python train.py --num_hidden_layers=10 --rope_fraction=0.25 --qk_norm=false --init_std_o=0.0
Each number is 128 + 24 x the weight over its row's rms, rounded and kept within 0 to 255. Layers, rows and columns count from 0. Numbers have three digits each. The size before them is the row's rms in percent of the matrix's.

# layer 7 MLP down (transposed), 640x160, rms 0.164, rows 6-211, columns 96-127
120:142133099139143127144107161133139150082108095121121152112107146141135123117148157120145124143107
085:154136145143113124117132129141116132129150133093135081133109154050139179110118121145124158130164
091:133130118120100122163167131130117121127150104096132115122114105082092141117148104133122128123125
113:110158126124121100169095110147133124163165084200116169104087108137132140111123145093092093103146
102:130126163139148151136144111129104100104095154085147135138089117074163123079120112157169124103119
099:181161122137111123120105083132154082134127142130107101146159138140137134127162132087102150146145
086:111152093153161157146106144080096096106131134150117102118159082132128155167158151117140119124134
107:115132131092147102149105116149154068123131097095144143157133122085158146140125129145149129128109
086:121137191165148129134091140147062138122113140158151106144135115119139123116156133147130124148114
120:122130101115115121154119141132156151099078166160147108133155141123124128121167088120097130145153
094:113143104165133129147124155141137129127097172104147139081105125134140102144145133139145132156136
091:131126121113144173103170118108098154161114151120127102159141117147150155107150140118115124123105
090:138139147104132094145125180125081127123086143094090084118088151128085153150141131128159117142111
094:127150178110127137167119148074159141147136165140116114092135135156157112092151125164100129106108
104:118119124158124125120158101097132112136173150136085144114133179098134158117117121134137174160148
104:095110142102126136139163123152138100136101102132106138152101132138123119098053113132123113132111
113:132135101156121137108141111165143113153123129134138098118104092194144154123110121123150124130171
106:132165157076118160110153092135106138142128154124121114121126104144156102145102152147151107127133
126:118147144119068169127144126115149131168141098120115159123096153115100145163127129116141160160112
098:087139142127105154124111157108137143141106182086091152137077142159129135096151160147134155154166
103:100108150140129103142162152145145129081162100131132082122110161114136171091118080160116158178091
094:176120124124104168115123143112117116109126080129121126114152094128144146128082140143089160098147
095:153157136109140136131154064144131114157146127146145122120136073134149134102128127140109119129164
085:134128101122162092126075133135120161165133151149142113142145128105159137092148107125135151168096
106:160125107106112112109155109090160079139155130109134103140147135102161160116124126120091128125165
083:124107113162114127131145172101127110082111115134158149117124110123112160103106165127107141095100
094:176141116126175120164103112084137116151132146093095112127112172099118130121104152136126116080114
096:142138121123120141120138168115156087145152144165147137139130088087127135140132153106160111176121
088:151117117132139134083127089141117127139111120094133125138112144157200133122131161111120131126147
105:121132125145122148132140128143128095125116106149187105132141129130168138120126134156144172150116
114:126125107152160096072122112139141118184138112104097135095154160097141147122126122123152126177175
106:137150170115161109126117122135135136170163143135125140138180109138144116139088126165106112137175
114:113150121100119110144139119098076165143124148077096105089108141157163138155121123111132116121181
084:151141167123152105123117105139120162172169108140101146129097135093138121122126110161104142150107
094:140145121153111157101101124144150107107143138123137143138130126077168115127109119123140139130126
100:113139143134122111113118120110137099148122128102122162150149142114162141138111127114120115147121
107:112149119115171155123109135126121161118153148111120091120099138115139138149141142096168092134127
102:145107124115169174132086138111165139169089102075103113169146145104087071121142160133148097126135
105:119160137151101109143127134134132142146115124155133098161086147137135129162145148145094144147130
107:123143096130158147124143123096118082139140150111091121173132104154114113173118159098145148097100
103:081123118096103143133088149162148114134095136123127140147153124156100103152147123102160171095138
102:134096089141113143172108178131113128132146117144135107139124165130151118155100111128139126111097
097:188139132111110118183137153079146102131141096121134166109147115132112166092130097141138142097126
114:127122155085120158149103144125135112087139118089139096156121172160140090124135151148103158120122
099:112112148148080142142123117143136118162120123125134121145172157119120092117133134146132152120143
093:127145089174123149122068129139097118141126094175121138144111097118129113147109138163149095127125
103:082131119109142146148111149152163104163146110111150135111142102083147154109158151156111172103085
090:122121132141124127133126106165104113193092117151118173123123163146118165092145123107121153115166
110:146139177142124114112109099157092127167126157080179106089132117114120140085128134120125106135126
129:143149120170123133131121131105103141181116111155114167174156132135113125110099120103111139158142
098:115191122125126143123116134110160141183120109109146157111154144099158093117136165116164126114152
093:130122103182137114118135145132167117111123155161154155165128134106095175115118099086143110183110
089:145133159132138129120103118161132107133108129148143132129119118155147101104140107139161128163086
116:136140101097193142175150100135119135171151103112131154137083160161099131120134087091134140157123
097:153154123163109121132155129121173135107157106123110137176146133149148119100102132122103140114117
104:138162147147141078126135141108123082158126126098147133121174132122128131136132104112118170159154
112:188128157139121090122124120127116162151075138127135134160099112178114118127146123123122093104116
103:131154122116139081139085142117143116088128102118120141093176127102146122137133094116129120134141
090:124132114158126110126103132134143136113087152123149177139129111147098133112133134112071184188143
097:084064124141145116137119132076087128105112118143112142108116184104144178070120154124079140110111
092:142135065120102152109105135130152122140123114132128107156166057137111129114098140126145135108148
079:116152166102123095130137136110117089147135090129137131139128133101149129084087128186119154132160
106:073121114170119190121103157112155105106109150115173144148132114143145112116149136115117130145117
101:120135192156143099107135138116126142122110148097165100092133108133144113139127119097175141124142
089:121127124159089142161133113085102080171117098152175107160143106132107150129135146115148149147164
107:102121133133123102130155127079114106149157125123150096084153140132150138095117085083099152097127
109:134138123145128173129147148109154118119109084114107099134130175153106140076139111125104142149117
104:097130126152093173106094130128141162149114133104179138125155139139118132118124120148124157135110
106:158144137164131137087106142141112166169167122130124118137080087106127119099122086176122119132117
095:121106116091108135141133134112151108174165129130099131134154138118126097106102116102138151126104
087:126127117144117140151141108090157145132122090159151205103122108084120144071117141127125124100125
099:125113109094143095117088099141111094153104131115122135110180097110142140122113129140192147137139
102:131134163132109073146132127138140119170103125114116147137130137112174131123126098083132119089150
105:119175124152147103098147081119123132106123132162167132109084207146155141094142098117207141154101
106:130135111091137107139130093123105157077103141156145120103149118124107115151151163118105140072123
106:158131129171145115148124140130148127129105148139135133119116152153133121137146076142137092123147
099:153118130098119148139138142119137150150132142136153124160143111096096161102164149124127108127152
085:089120149161131106124118128144124117125140131112174146141121077117111114143126110103123094115127
109:156146126093120131120125137123105149127100102111117125131089095127154075143129115189156096130159
077:124115090140121132148153099152103136086109123118137138104156123137116107136151145075138162089091
127:125159102108168142119143134072118138125143130111086136120106150088112110128141116138159106100133
084:157150093146128142134131166133129168117147132135114067123139112105142145131160151135137167089154
097:145162139086110126125160077131078123098146070179171145155113143126111176153146130143136109139151
094:134122101126110183117097154169109098172086133140096097130154094138111127077124103155140139144117
105:145112143127109140152133130112094143112100095113100142146189162153097145143127105092141109159131
089:141167135146142100108153114138105094163101168102129118140091120137173135123163139148121127174087
093:132134103105097151094148172190104131136117110124137133139173063155102129102132118109178154154072
087:101175094123154115132153126152089097140138138143155112134091092148143135083076080122128127136138
107:112177113154162167154146135116122118158128158092133103101134151154122124146156172122159109141123
114:112145122103130125116142145147135159085105130138143151156084119104130084106083133133102099094134
107:113082144119130109142120130133111142118107126139117077152140131103137078135091123177129136109144
110:117114121142148091134109139105140051155095077160164146131141117118144141148087078106100152116105
101:144138176154146162117130136154144148134134133065108111133097145107141121110134118139107080143154
106:152157147142151153145115131151143112154123144122132126113128139115102148133092159137120104171141
102:091132127125169109117128152159104147110145116120065110171103117123121114139148137127105127098120
091:105133137152114141095112130123093163128150125148123149077111156100114126076165109141090163141096
112:154158128132142150146121122115149108127096155136121105095165119150137164099128146166152120133116
108:134141152134161131161075107139128115134114095139123133130107100108139131119150134148128095160112
098:104090159093138147104156137183121125137124062083114121157117121111119139102137138126165123113139
098:145119110162119073133138114142073155141112112146098151130108117139114089138123082168076152163118
100:144127126104143114123131125097157110101146138152144133091153132120129091132170140134094132101136
107:098145133131129119147075100165164100141107157101118173114132088084139126098128117092161133116158
106:182111180155103136143116110164145119102130093166107116112153127123151132107163147152142140101097
104:115138111112112135100097129105147124092144121090115119127124122164139129133101159144124127123128
095:067133126155105128151095171143119155114162124086152131156146113103128133165137159129200134127113
083:118143139140144142101179133146099110144166197147146086123133116145180128116101125098136106169108
108:183149118118109114110134118122121120075126161139150118133088128138142157135139107117123183123121
143:110163157168129106146138092123116139162110120164140153134117137095114132102096128128135107145116
094:129122092155134116150123130142141163077117114136130133115174132161096175131134108123151099113142
074:117114156109161110139146146097137098141105162134134158121135110131150110110134103153115131129131
088:119141068130140123132122163090133096162114144148141117114100144105124115176146109143129090110140
105:138149101135135112136130090126105098126103114117125082181158157122100093161136155164152058148120
112:097147137100164118115195122115127135142148136104116078131115077116150098107149135130148098140178
112:081168105130099145114114128175125118142146140109159140147143115132114114123141142137133144126069
109:134123152143117128173143143120093105124081137124158143127143132110151111125120138151105137106133
090:130110135176117120162105153103139105120119107153138117096105067148093099099129132145143129114123
099:143104106108151109086144104111129156105075145135183143119148101112153124095104132117139138122143
097:110104122124128074110134142137151116080136139144158059153104145082168118130126095077122096094105
095:120069153149126126147104118091102160122102135158118190135110145134144139129108139091110101109111
097:144103129146139088072119123116123130165121158133107133129117169145119090155104129120198097154155
092:119111112112162103136169115102144165142124107156106099121182147107167158102168134136118096110148
093:122175113146127152080137072149116161087123124134145145150113114117103101101108167075130156101174
110:157120108131175116101153161140115114119107115169139113110110118120121141110117129115092159128148
103:141106168094145129131109143171098148100117112113146136128155073137112123128156151130108103095151
114:128142116136085176153112153134122110114142137148101112144103181086161133142120128097153161112101
099:091110167118101109135116162132132105160123113125121139155131144156105151122141114143142136136111
112:141112151185168131141157152115114135127132115124123111134103146099108136133150105141127118137083
088:115138156098062141117117103132112142129131132139115107174111135151119100112128128125097159112134
125:124121120149139148098147097135145136106138128088122116149114164139121148121136186099094131125171
100:128098123131139104097109142167146151106126099131161134139155112136179157101139101135123133095100
089:108153107118128151163088141126086072101115089150155143139098108137130134132106121115111132147126
102:149115141175163160066123138168128166127117132182175127099112095175118117128091106099146129167164
099:177107101106155109125141125108110079126170137145120113118127123144076107107111123161181128133128
099:107139149131174148154117149160143091078108116120114120131134154099156112092158136148124098127137
097:141097155170135111133134168124119147125152098123145144113104148111115090087129108112121103140142
102:148115165144114101129158149079112113088119124178120134166132158127133112091117138055090100145077
102:110095125140117134167185152143130108114132162135094096181110150121127145120155123123110106103108
094:108111114115113177132157119098156118107176141164128148102113102168146096133175133132156140157093
079:139154149142174133180145102130111115132124133128149134103118144083161116135117153084114077139117
080:140123113128154069117143099115133107148152088164116147158115125150118130125138123114102133167155
085:115131154171153124132096121141131158109160165142170126121116117144125126094151149108111118125110
088:159113127151122134139136122081137069150112122073102153141158148113127155090081135105140119150148
088:147152110075087132134105155133143147142146113128100129146122139172141110158114127125121115155099
075:144128106101160135131100112084129129099159142148163099149129116149133137110126153141131150145146
102:109105152130115128093144116120153152149122159146120118131128162134138153112107124101153103116111
098:152106170120096122137143149107188131091140124121131145167120088121108102131160129154127170141144
095:108094203134158142121133139141125126105121141109114127163105152122175096122131132155125123130105
096:139085149148120145139114097096120114108101141133134122119118080142133135114161122175120131163111
100:143143120149143145154135147132131153105150187108140163112136082152137163129081156107177147117132
077:132110151171143136077127177091103123101133161142145137126110098155129157154173163115167145126101
096:138106127127151138113099193129095142123158123130158098131155118111152142133132128121123105118139
103:176096104158059115107128149123128102147112139132106140178140091136141137126108148138160121150130
109:112115128153143105104155104089130156078139186142144125141190150114137150105111102112091078122120
110:097130126116158085131155114121137113094167127131125089147133129137096122104151100106119095165087
105:163153105151127139117104157174162140064115129174138169133123141139123106170124101096105104123107
101:167167121143162116125094086067139121127111125121128117138073151126095165125124161161142196154160
099:158151138154118145117146120109139132133141196138150128116121137148088103141108169173137090141143
107:082156136137172124155162145127169130104125102087142109147154131108130117113101089167162100116132
100:136125116130119099150153146123143124103115109141130163139104097185154133108126113163151113130123
087:092111147163126093125130172131135138130085132176153116077141147138093132138152143104128180158171
105:111106105132106148121087107183147135129164120147125113101143120140122142123154104127128103153142
081:139132136142137114138146125147128104123143158188126158159113139109093048116128135113107147161144
106:088120168156163137115158102110129098146146088114126136138084151090148105114118123072134112126129
106:136106119099110144113107184096104143151138137098132132107131105143175137100096137118144113131148
092:097072094161106116145102122157098153092121131157109117147145152119122148098138145140153127146137
100:153172159117130133143141084176120103123136117088149119131167190136149149120120113179131142118094
095:122136105103139082110139099107159115133142110113144161129125131084156101099121123138135120120153
105:149145113115125112098125118074144126067117141171165142131100156123082147099134168147113198182101
100:134169131124135181101169124109142121078124126147136135125115108124152105121164096120126129154121
094:091142172103115136100091172135093105075159157166094124110098130141087133152114100173160125148142
090:106067147130102120123112126129181175087181150124162142124093133128132121140133137124072071076094
113:119120110140097107154125139103166140126127115155154171105133136167122152100121141145103109126133
083:161156131139102132122105182120097124098131134109106125148136119173131114131107095162194156099135
095:168111149171075163139135064140099079149119145156144123077118129131101093111153177126111087108158
096:120110187098159109083162157119154146127079160077102129140102127160113135141080115119082139146135
115:129128124118122100050103182131128102120160094136164096138135136107133087107157143127084159094154
113:081146122109084136092104137086102152089104103139156110112153150112118104140129144110133114149164
092:129148092117144164125106156148119104096131136130156140129121092133122126162145082131144119139083
095:080158116127083117117119143149132151107117134124130137099160096122126141113129098149109148119103
104:153119174108152116151120100143118153134135118116158150070132111106144118112178115097120133149108
093:111135119146134115113103142141110082112103125109109160108150093159123072114093115139139131117146
088:110165127092134138150110106141114117125146084090160146153202154105151137114116121129131133124128
080:092118125134087156147113138106095089146105106138124131147111141098131101119162150104119168166140
091:129118104153124140175124130136130179161128138113142122136158145153117069171142111132163134124111
098:144168120121138126128083066091113121100134119132148113141099151120099160178144129118107171145090
120:154140145101145090144153109078149143178089154123121135139102134119150127138146157111111123162111
082:153106099133121124145114128147124106152145123119163107120143097089145156103118151155146128084129
097:099156142149160121127116162114118109070133094161132121082114110133152136169142105127120120135116
099:101172134103147111150115119156145118156135107114169158112110103140157153148136152139139109150122
103:148121115131133138115135132183141141129103130126143122124172109064111136154129144123096119184113
100:135163131153131102125125192113140109133140180149180134176141145108109104113151132173087129115125
096:152127190105127137131145116140097100117159152104095106164137095133096148126142162140147093132150
095:146132089146140157092127147146136119086135064110135136164088084117125132117122144144096131150122
091:106152184149130153119150107148093119160180113103132116144131090103174129144127101151182127156154
117:136161087125076143118138152141160115151129092106079097176138083142096117129122143134154113166116
104:153161113168121149114146131121105097145139139149165171103099118100069145127125099116111155132166
112:150130145150115130137130119135158105153135110095123150115147079139149100152140131130127169126160
103:112126099149169131149164122121121129150108151131102127097110128155105109161180148100143153154111
094:125105143138130084155134126110090132121100118091137153153150121116140094112127113132139113095095
094:084132141107100121140154157088130146036102100123139114129123164127106115104133140152144125127144
108:146121142153089169128142130147131134138101132120151144152132114158105103129156168122099166106123
093:135126117101097116101125125158147096140136117186140121158129113124154110121140085126142111123146
103:134130133094098136112149184163140142156118145131089145129125107101126125123142107101150110159108
099:135158155158142102135109103126101137119117097113130106114153120110127139100145084147145142122107
098:135134067123151119133132145121164120133112122102130159134109116114097129103095114123166109101101
133:156126120146158124117136131124139110152141183148138189155138095129156149153101157117133111133114
# layer 7 MLP up, 640x160, rms 0.149, rows 7-211, columns 96-127
088:101127171176155146136160130118145131101134180122131149092124147172129114184114127090112122103147
097:108114159109107127115121131127127088169091127099114137151142157099102093126112157119074073140121
106:124166156172123112128156132120112107174184149141145122100126108131114164130140109106161177114137
110:131140138133129146112118140146139151121198126163081141118152103175134113183127103127098170121126
102:119132171119150165133084136114150151148109131154161132113151094166097095072112127129149135113118
089:169079167110096119103179094149155156163162139103089138170094119116137097125099127177146141139110
104:138101054165114088120120160087130117120157109156126135086122147133115136098114142117142140124117
090:144118103143075105180131120112140119118097105103111138160124093155118139155179119118153121101155
108:143098104119139130210149144126139116090128110173156137096113113143099132115100120111108195150136
101:192111148117115120151128126113102156122107097174107115132144104139080132119120120146136148129151
086:104132138139112132159168124083107094140159116132087116098143146137127125121139101139145143098132
098:149121133104131105114149084193138112087123130186162146108116107123167107133161106142117169097141
098:117099099156081134067135118171149132120113116107153131121163123110148172202150144137106152130142
099:145124123148137124164091143121122143129147154109149151110096102101134106142124152108127144110115
102:157095159163145116150097146131154119129108134130134107095096135101123168097147117107136136122154
112:141143154130128105151144127161160115136132100188129120112121107125160115127144121167155126117057
102:178089136138090095104123153167150100120149110114120107166132155141150114134128116104142137126125
119:154104171104150123137145113165102125182121155141113062148161121106112117127148114112135103111130
099:141102117144149162147133174102142117122132132130131155159143190148113122129156132106122124124122
103:139162082128096145138107149118129091107133146143123143145128108104144119091128127131141144130072
093:152102117130137077116123122147088117099136140110138123134125147182147100170130125161129119126121
097:122110104116120127127072163139163167125154129155122119103126105137091127138124177140144136166137
092:094114125117095166119171121106152099126116133112149139120126136128103087156111132117128134084150
100:110134155122141107131098127149086165150137112090116085143120123101124154145146150115140150102119
085:116147148111144115187119093142105138141141158158086127168084177105142112119129113140126119134131
099:105112149105088139170133138143138103148135131175116120118156098128143103116111103107144116141141
102:098135160134132119153097096181142123101105155119117126143115174120116121153141114115131205093155
095:119149119168101087108126132102120152122114152123082134092138159115084141117158149088126127106128
102:116153160147119121116118115177135108129133093115077152164146134087106114140133184116088156131125
119:118161127130162122180138121140143119138116130188125130108074136105138109188140137120146121130106
107:090105134147104122152106134171153160150112129140152123097106152123078133095085091132147131160099
110:136134108112082108128109111153145099135140114130126137135147137084067120099104136116107103191154
085:140083133160092155105172207121124106133050132091119111132145133155146142144092125099156139093147
097:080123128134141123129115104147114157110126113113130088127157147092135079141157131114127165123092
099:136126149154119136182136137111126149156111145140172108159122128112138137093127111141148117129147
100:121154125097123141090125087164080173116116117114105123116120104135167170112128135121129176127119
095:137116148132143144151108174115154133151149142152149100146128105129114130121110138112119104127111
109:110136090130085088151153171158122120150061136153119115174125109077099108157110142107146093097160
105:119136119161110101140104132133180129120143104167153171131145126111141126121115082130150122145079
107:104124164166120097144160113114102157101112100085147157151110168097124150117144154118158130153126
102:139104091149102115126118172130149149152101125113193166125151134088144155106113118126092121101089
104:164168151162116152131120104109154099133134114123154107101097164110109116133122115107130102173109
119:135115109108129097174170124132120126130143125151137103127101115161154166120168105149106148108167
102:119098117167139108118141161105103158148147113127112093117089132127164148164121166120109099125118
095:125117118129123122140112137183138115140088129113125145140147129167134133127159081079102177139121
100:108129153118111110161123109092130078117133171138134095133133090095131070141157130105115114135141
094:125100102080161110089138148100120154148128098120131061107129126124135128173104136137183148114109
107:137114124095119110099112118118134150148133195167112141117125125138142145125160132134154149148130
131:085140139133131086165083073125116101160131120124158162130127139173143171118105113114168156146113
095:132063126179144117130129181128133160118153124141150110122136119075115122143152151130111129141147
109:103147100161147132126116125104137125124093099100121120113122103122090097134152147170126150094107
094:101114105121123136119126145093100158137145114109129113148124094106135163182085163110109148080143
107:105105149156160163114152131121113165187138097105109113080135101097126146112108131089087177132146
090:118120154100172151151111136167135143117131120135133096075122129115115078136095140114122104106151
108:128145180160124161141097152128121089151130118088138083118089103140167119129129110112137117150100
112:107172102146076105137116127169122132152152099164129139127163107140108118118156119110094108148156
096:075149160116139129119177123126110171165137119132145153150089103126129107116123143144112096105117
096:156104145074088136106129123126181143143152104116140106133156140112100130117122113179144128115125
105:189139135124131108137137107186147118144134132099120084121170131135098093129168107153159181125129
090:108119143104131150136133143147183153153087179149121109138090155114135151161098155125125108112148
076:114097147131137100166132115108142186108177148136130097104086163147111167109113108143150083081109
104:152141154159109143149112125126121160171116137133118144127133123116125130155124091118149153129117
099:089102136106153163142146078134135115133125118137120175132168125147097129116131104165129182136124
083:162128124137100121131116122119163153133072159125120170097125128084136127113145096145127140077121
107:160114104167174160164124130164096109115152123127125111136134135154083176139119125176153081128114
112:140129130115134107156111151116089139120138153160148123121167100129116148155142132151124154136134
095:121151126114111120119149143153099122119149101122099099146124118131155122156132099164143099094162
108:110115134098095132151178107107125110085113098130138118135164158162118105152191153140142173134138
099:113130133139112144114120156106107138172147115132085099148090094114163147130131119134135124137159
086:118128129092132138150143142158123089102138173122115122127154153173114110166144131108096119110109
100:143099156151099172139125122132119112105117133154128128139107140136134149156146158104057077148158
101:134140092096129125124118108128133119086114160142126146129124114121111119103101165145128122146140
105:143150151078127166103103124112122124119114137135138178165116120111135140117115095114193098114126
104:093158134186112138127095163107172107118146133093113138106078151099121164152148102145137155137141
105:108154117098132169129121123124153105149090118123105136130104201128118175139074110106143157120104
097:130116146171113143131153181146133159120104125139156120080106095141126097154126070140123150091095
084:203138161136162110140096109144129161145129093137138120118135159101168160108133164112122118130082
115:120105136133143136142134121130159129110098136121091136133122150145122149134136120091090109128123
075:139136083126085090159096150080114119126103103116125145125105128121124119095117144136129162145187
123:100144103118105144193105118120080172148135097105111123120112154140107172127128142163109141144128
083:157080145133130132124125129113124099120139146126139115121126148125143121127133122097111096148128
096:115162114107118177182104121122184113132110165088163095096176115099131115128101142132123138131154
100:088092177137139130142147082111121139177069083140125184086131115152120137135133147157101134093167
110:139177117135133112092140115109155087143191097133149123110093108128140130144107117158124167116159
091:129080133134071156102162137179125097129116112136096140136135154131097160167080117136102151074168
097:114122160141103116085128150115129140167068136107111123151112137104155157130110153182116165134159
092:095143171157105128115116144127125143140098126091092162158139181161144115133142149123145137121154
108:104130112124104091163110142109107133133145126144136103093139107099117170119114127128129126110078
119:094109096151127084150099155116161143226097119108183140158114120138109156116134132171147163129108
110:110158133096125154076169150144148126101095140081125145111124140160177135163122141128140121099197
108:112177143156118093123105138130083098104106081121133185128115128128142106120078161149094125102123
102:101114109155151126100136141138126105155184138083119145168145146167125134165104075134168104102116
109:132109085150109160109182147155146140153127119083130093162151140138160148161109150109121143119103
098:127154189145108131093115142147149103105137140132156120138144161127135151157154094154118130165151
095:123110064112145121139112120118177138140110177105119172157148132161164135151088134103148097095139
107:141131065154155180133186130129137105128115147150142148172148119128097158090160108140133123121137
101:138152139148080118130148104158178140094144097117115126117139137144104150124144109139078146057147
097:124137140173118164120099152130133146111170134166133155098136178134129115169132107085104099121138
102:081142118158165190126124160118150142170109144102168129094154102155148138136086123113130190112110
102:055125131155117137167092141196101152084135150120131119127111127130154159133169134104143137140114
105:112119158129135130143127113112123105146148148171097140096136109124119095158149116159141144120114
111:089116118138147162119118123108129128117140158091131165135073103133092152128083115128088151143131
100:144151111140133132150092146168123141150095119125134124124143183165121155159095098125100148094146
096:133157083080097123119098138146107094141118090164116155139139147150109138120082085131116138129120
092:149117129128126122113072123130113162172103158134109090157135153098103121160108145137141150107136
101:140156140151123155135098153150097123129132140138114145128142166123172120142094100171153130140101
130:159106133096079143118156158118132076109085127100087092156123135157128133181144154121134167124125
101:076129111119098142136136145179152133099094097079115122152158109114162087146091112164104117157100
076:138097130142107131140108139146139145111119136107076116132138096124135146109191165116127102155148
091:129099142125111105153136201116153133143114127143168170132151113112112148173094131101096105128077
107:106115114119153141137131118124124103157099120149137095127145123095133139131096133133141162121132
116:160110117137150097167151107091129138115152109145121107154166139137129124155162087113155177115088
114:158160116132110106126158118119150117163151158157094107109127116124135136117106164154172113107136
111:118140126190113128132120128155123155145136094073120163150140147144091153144067106144157130120127
101:146090159109143138135103083188134134132176171143119119159144160100128088132136097120106153157147
102:090141137110144119130117167079082118160133099157145135100107157157112103126138133135136095134146
100:123171130126130148088108150151090142143129127109105162114183132156081116146133140183122166142173
096:134123112095113130119151125111136122143110103134113126136132168101128140151159148137143117148172
087:134121139138145187129122118157149129148117156143103158167158166098146148139167132105083160117155
091:104100121135128116122126166117131137154126137151159121126161157172128160161133130138129131110162
098:102102118114118099150118133141160150143141103193109147114195183107188128117163081137109129124105
100:099143078134178124106138139108104164170108169134096138154135141127134144141159111130142101077147
107:130132091125117128169147165111102108131117126158097140139121147114143151140108113115087113143124
118:126100105121127165129147106156130149145109174106156103103095108139155129123130131125106153099135
097:167120125121156138175137114133131139142122124117122097132075118095143107093101149154091106090134
110:101073113125091091103141124106181093138138173163093148101129132134141133118115103068131136110153
089:097103125115108128114108160099140097184149142126104162140125179072179136167124128079097121156104
119:110121149132135108146128078127108157126096139150100120105165144159124140107089153163118167112123
095:136103115100113090154158100142150159107179097143171128095115139096125142163113115148110135130114
100:127147147119132115118140141102145146151099089099118148097174143124131136153129159125131046119141
102:112126185158150099105133085122147142141128141116113145117137126143114102118088094105098162115144
096:104154075141136158101104152187137169115088138157134110098133092085139104149139117108135122126122
102:131126141128088123127137089099127119170144095137085111122144146126123127181141142146143140085053
095:085103171110155110134105097123100122154069156110111151136132115143130132134129107121132144165149
098:140122102115094119111155120117131181129109113153141146071136172121093113121154119109138163110115
107:120110140105105117115111133133129114141112087125142107104185123117140103065117095173152102150170
098:122144124109117127143132140127146153146083069142149133155122091107122120094135129116152157121157
080:144113149131064135110098160097115120149123135134121127135137130175120135128117140142157157107127
082:130144134178099132144131129112112155112097116094137110120093119158156096125118146159137153140124
094:097103101093105163156197145113138087157124095109117119141126096158154132131108096129129133162174
091:132128128119110151125127185109145158148078151107136109116142065093071108120108105170108132094108
098:118071148130164096118158124129058164145135144116143101114121155150185145142129114113113169146146
073:122125139131140155122125155118106119110092140114100104095104128109150106100136122079141132154128
102:095137119131113110141120151155086141126102112110076142123096125119080092091121087167078144143158
097:108081130148135128145111119122147142156121101141173105131166128094120163135099043111139102151081
097:144125153142113107146156144086135150101140167140092078122118160134094122101132141111143129120126
096:140130112067159154135153182129169162147123151171138120106118134093109147119108130096108116120151
093:129145131154073108124093142162120178149123110127160137068124125113099160140122123118130142110121
083:165147127143096118140154171196126125163157099111111138112106139176097113130155116147104135161143
095:109133119129111135144103081120153135099111118159128158138146168097122154094119127128131127130137
099:113109122103128116099100123104166145146157149157133177154133132112138116122146085139125087102126
117:102167124103181110172097152129148141123105133127143130120165174079106135136096145128153166137153
108:115133149089104101126101140138159159149135096111201108084141132121123150193126130160149125139105
109:145068125148167104149124114106103161181143124134110136126116099113070111085138139152113195143113
101:132106132122137152137142194128127110135120105092124139109181117137117125122114125127155078125127
099:120136104132139171135095093154135132112113132147147100126095121139120111134146151159143123107133
103:122137116129085166163081115084136120101117127142102099149158138131105132142105137146109126144169
100:089109114087179105104156107155089153158124162123118110125142098146110124113097156111143143154123
095:191143120105133143168083126154111118181143148111108111160136136084143145108125119172131124143103
096:117121142139135107151153138110076147122100120087111164127126139131091150140140151141093170127149
081:146179110137104136156099132131108141146157147112155114126126135146141122125146083135127125113091
104:122097149137141068124111105138132092126142157175094158124135127132146149161154153102143138173142
100:104175107146153152161108111145131121124181122141114136107146142087110109133116132169082156149130
092:128129135142147147112147136109108129116127121114102115111136087128133130130146132148126102100141
100:114154113160112148131085136106158170181127159147095141099153100121136101146119123115167072104147
090:088117147119090107167149118144152155171114115126162115128133128129101109157115106167125106144104
102:140098138121158136129151181202129110096098152070092129094194112157127141113112086120173117113164
103:121148143152151108139089102136127162145133167139115102132172146123120153168093115146161142170117
086:168139117183127103087115124144120153170083086125144108116162103072156143155131090150141153107126
091:123163186131170156137088143111173103142111146174122088100125136133138101142140195153197173146128
119:127117152129131125118134105093122142112151091092112060103121121104096124105116154198131121094147
084:134134140156158104149124132143131140129121111138143139109108117099152100135147144120067086138160
091:107134104088164115146108119145101167158113106191133150112134115182143126130117121136103174115100
095:140109154147144143109157125146108151131169105146106120113120112109101145103092102113119153202099
110:085117113136127112134194114122145136129133150094086105098127113150118139137130116176132149133095
109:081139121106136114140136155154127140121129117148161155063125150095142146152090115071092163139146
101:148119176171116135135119114114158164157126126132094111132110124130129130141094137124116156111181
098:111109101098136150146147101107108123101132122141142113147139129115087177099113167136117125156121
102:101124101159139116118162139122124136146139117158132142100136115121110119140102081125138200127178
092:128107122127141129187150095106112143122109126136104128095168142123152130152154177133133116152111
091:118115103102117134159123163148067135117143152141138108156165153120108088124104114155069143127106
085:185116106104140109140134125129098107109134118114119123088147097112132168118065135133181104123082
090:143109141159102151127151140144133141087120163149154132100142155096123130120097151062117086151074
095:150128118120117143180129134125199079129118094104099128148119102116110101097098130125138108113135
117:087129147124139121175118113100115145141143126157090109104112130154122126146159155134113108141132
082:126163130107142106176105101156077165150111131136146122126152096157121129072121112113135126099125
089:097126100178095143170142130128162155125156129110118181093166147146120124118136172145166111143126
097:172113112111097182134146130139146126155147111139149114088122159154129135117089135180134151150098
097:116093116151118126163120120140117128092114149114116135143120142116097143142128155122147126131104
103:074143108088139105099135157117102145132125080168153061117160143118142122185097105112120124168131
101:132129111122147118132172194141155125101093139116147132106125111128136137118089091110163116100153
100:136109131145148129065142145128123179129085122148106077073126109153150109158143110124150093123137
090:123146104153107134160108131156198143091137137142130122123118152129094101163085132095147111149118
110:141124139159142117171099105175109144150120154132114131136162150108109114101121153092138143087153
103:097101096092100151161129113126195141126138100126122088118142144111113120127154142149171135080138
105:116100129111158087149113160125139153153075171120107109131165137134116118183146138085096112118106
103:116099138174129134130114106129105151134129137207109126128092166163093110121108136111170125118072
098:108111093155131179172102142131141140103159128135124126122139149068115158095142120154149153117138
100:110115131126132128089129140162117150119149109156102142122149108107139111150146114136126107104142
105:118122125097117117111109134132124159151161161101106131100123155133129183105081118125119141144127
097:138137163132102132145101139114083162140160131113101134117115151111157110126145147155130130133132
104:093140181176101141170096119152110164090155136106152107142103153114127133066156142146172155158105
095:153122122089124130164111139116161142129104175117144113136117123133143102098080159090091147141118
096:106145102133134152133142084158144103153117110121132149110157112112141094135169146146152169112158
130:124131122137133100118137094107106119150093113125161143109122084126153126127129147060122145119150